From a checkpoint of a small transformer trained on Wikipedia: width 768.
Each number is 500 + 40 x the weight over its row's rms, rounded and kept within 0 to 999. Layers, rows and columns count from 0. Numbers have three digits each. The size before them is the row's rms in percent of the matrix's.

# layer 2 attention value, 768x768, rms 0.0184, rows 356-383, columns 624-671
096:483475469450518504473503563517485557487454569590492490491484511493491489488510479475522437564526499537550482518485583502449498459508478467519492
094:466494469504593461497501496539499529414500429490480525504476538573436494531527468523541465495437470478514548461556537558503505511552466469482475
095:481523471522568493511439472540448539478527488483476536561568505488471470466481530502511559526532518453465426540475487535500577579499500455437480
095:458486505477565525522519536485562551494501527508567559553470555571550534498406518532535505528525469449473490546508469512556498531544526562486473
105:481534554485501514559465510465507482507462453472512426487446499489495550477594501587431476506503534510474474470489523470488550459507453521495526
103:513516540493594477499499522504567495488522567515456501510498564445543528507479445514492484476503551493509446555471539540452468598425580504517480
094:517485480490526562466513543544525590478476521559539497403617503491522444497557468472456540485481558455527478538523491495437457567460499562512495
098:511513480537559503450469454534543478496514427511568576438513554491551515481426511491471477461474485514511529513549526530441489508457526443480569
089:561483525444494417566459417510443475516490511422475455510476491487537503515414462531534533468560486501560568460496550517507492460480539473406512
097:518510505548420501523539521448555489493532509464478545375579560459508473536478462504469507507425515489493570479541525541453567463441459498503507
092:538543521497521521488529475528568393553528502488455481516482545447493477417539496548581522427493404515462459482502572483488484495525505511458466
099:438475480510452535505561470570523451462524590519567527495520431505477521422429487506511521495468469472493459438504503510518490503498498485512498
105:459499458513525510505572555557527427521559471530462585474574547497491492544480526582539534555556538518452542491438519488475516499506517567574522
100:499552551479461533519480482517500478488470528474520483490626555472518474517433515412509507533525514552521518503558576496500530490454522478495498
094:450509531548545527567456491410494513509599474478495388550452513524548493480427547415532507478545473534568481513478532545510560465474481478486485
096:461494505492563484546456553592486416470487507481448543532464437447520483516519516555505506502555491513518509518477471497476533470444499388570558
103:529524529558468506469492521482500561510476479461516433564614436510435461514522492525525473484452401506483462406477459481508478474463540578538552
107:467577455498495476530532520427519488475492411539510448480558558537508471499573598501507492533565465462534456544536500499424520496461458475519482
099:455497494454531463500542503557493541494554582515511514458431497456456523384510435461399475565574423548506488496534463480450455501530485599438499
101:478413561533498565501498518450501479512542472465536513494536523467487505548471481570590502500485521491411483521584521489573506483535553485472451
102:546578492512469465541531544488535537470460462489507520514576511529497554393572458492504488434440534484534564480485517551462562525451445486505481
121:458491434513444504497490498491578532463437486478493440504439503554521540499459475435486470498445524502552465462408443534478498582543485425537487
100:464551474488558428587449489471484504515462490502536539550532445482571494497465587565461497562534488449525567515521484532496520527477456474512590
093:453551547454519510518498431560532442456499516516498525497600472529465463432489451495465487522574517509503541420567524510497563527470464484541458
097:412465527474589449523414551533514546443424529544497503568433598462479494414438507503594496483440530553467516525439546490519551475558508479491428
104:522532483571499510500546534492458567430566484518487578485468468469494579584593472557467512486558566456542568527499466549507529500458463436437496
097:496489553457542503480498479526462471455452419476546507487510410523445548506613503530480478500470513499516476419560384477530546472527464470516526
106:495432500570492554503498480542486524492545525529499459512448501539518574572496471556540471489453591482377435487446501445576440553568567524489456
# layer 2 attention output (transposed), 768x768, rms 0.0165, rows 356-383, columns 624-671
100:503575571524479489485571504483408503509419515538513430492455539511455477527480476501490525459532507473535460464541461422523485541527553517478458
113:592530475490462464430496474528517478493431487520529523482443485558525560513536448545523406466529502468552521542460504458509449490526435491447490
109:471538512498545510506476546503505521545460555466471539555481487546562496530529456526489484522571455451417517454479443472470544585478527494514563
114:488495537572475482518534514497483461491436472485536409480482502469504446514585464486517465476522516485586464589536475481511515528481485512563510
115:464508511495537447543477496490525527452452472444489452536461498475450435477534463528532622514502459531489512472583526429510588611481486593508514
121:513483526580557570508540523502499505566520495449505461553506449502521538471516477455461497529509486492487475449466488464485484492451428516507467
100:539516457464547538475544508506484473576460471501458522532495588565521466528483467524522484566435468502514573524506574468495443525517474440427487
109:411522492483447479472496493473544514518462506500519601520518486542508588462512451514503497543401529520589508426493484522516536425454446481470586
107:547489496443453502510484501561491510492490455521573481488520414591462512549565463540460536519440571550452482464442519516534524528529527539508512
101:433509479554450503456533478497476540550482528496470519488474512493452510414456513598573525443471524550528461424513526475513470506437487436480493
114:459416496483505450482526502425555515505511479504466587519500490481497452470509472464535502490505500472566536459549474479567525524420462491479537
115:532504516507550447542516469499565451504512507546543494454498502530430485450458509425519582569498509507568477477494540492504540522505479498530452
109:506491529498437517447513462454459596520484516510550558535476550539390516437479500481486425527457403497508451457505464543494476507494532502514478
114:526548469525486455475562509504500490549534448490498492566503447495480493482504484551583519493483454456463513466450467430491487521464493522530522
111:488486472488489537589579498461444502459521524572435393445499498553483506471516518548444513430518443498496431548465518514473497535444511490492535
116:399506534498500488498498544411543524563442450439449506588557549440431530416472477451457474576485542481419394499512503464515493522438555475491520
108:484493402603546492517477446504516574466517492495509485464489533501536470539534530497487521488535532535507425540572551516526521569526495443441398
106:569544479426549453510427499436559460526456399526483517514496506512471497418535471499485562426572490535558504591456481531458438489484514506561534
120:568526547472543602564485485461399511492536587478488496502509483494474492536531489528523572573506548437591562476450562460521530448489479545449503
106:519419481500517451501516489473511465521540452508450535470536523484640436520542457528527508530493494461557496386528461492527532580523512481472477
121:508517494455472477500570415442551499442519470474464496484487487544528512536470468443596480500492408461529467490478468427497426500513501507516479
102:422485491488546556494501484477505513442472418500475535536508548465541475514469587493492539496511456516462442499492485509562533450544487546515468
108:535394560481503510501473507547534476452532482469588509507580521544438508518538523518474505461452489565426462525408502592474474476422509552605464
099:559549552580575526532429530506456553460503501487483512504496451581460531586571503475512475437550484503471501472439532447476499475468513527532485
108:546533383509456430539575497496494505462510559578520527576510517474473553530533485521573496514526447535541506466460472524487485458443513567519527
119:576446452428483396482499567494577532543458579522497458537484562500450496439536458479512489506479484457427525499511531513468399562534510467512508
110:474496537546503513479562507483509549471483467469546436455435469478541503577479448490564489512564487483434490579464527486602493479539490504404455
110:550535514518513480496492614503476540487477547521514497493496490492552473480481496463513521540444440497567538426479452500442544472528495544483542
# layer 2 attention query, 768x768, rms 0.0208, rows 384, columns 624-671
079:493575529559483554483557488474461520507520522468522494457487534512527498525505541591441495475468503469469467489535488455566491494536509496516507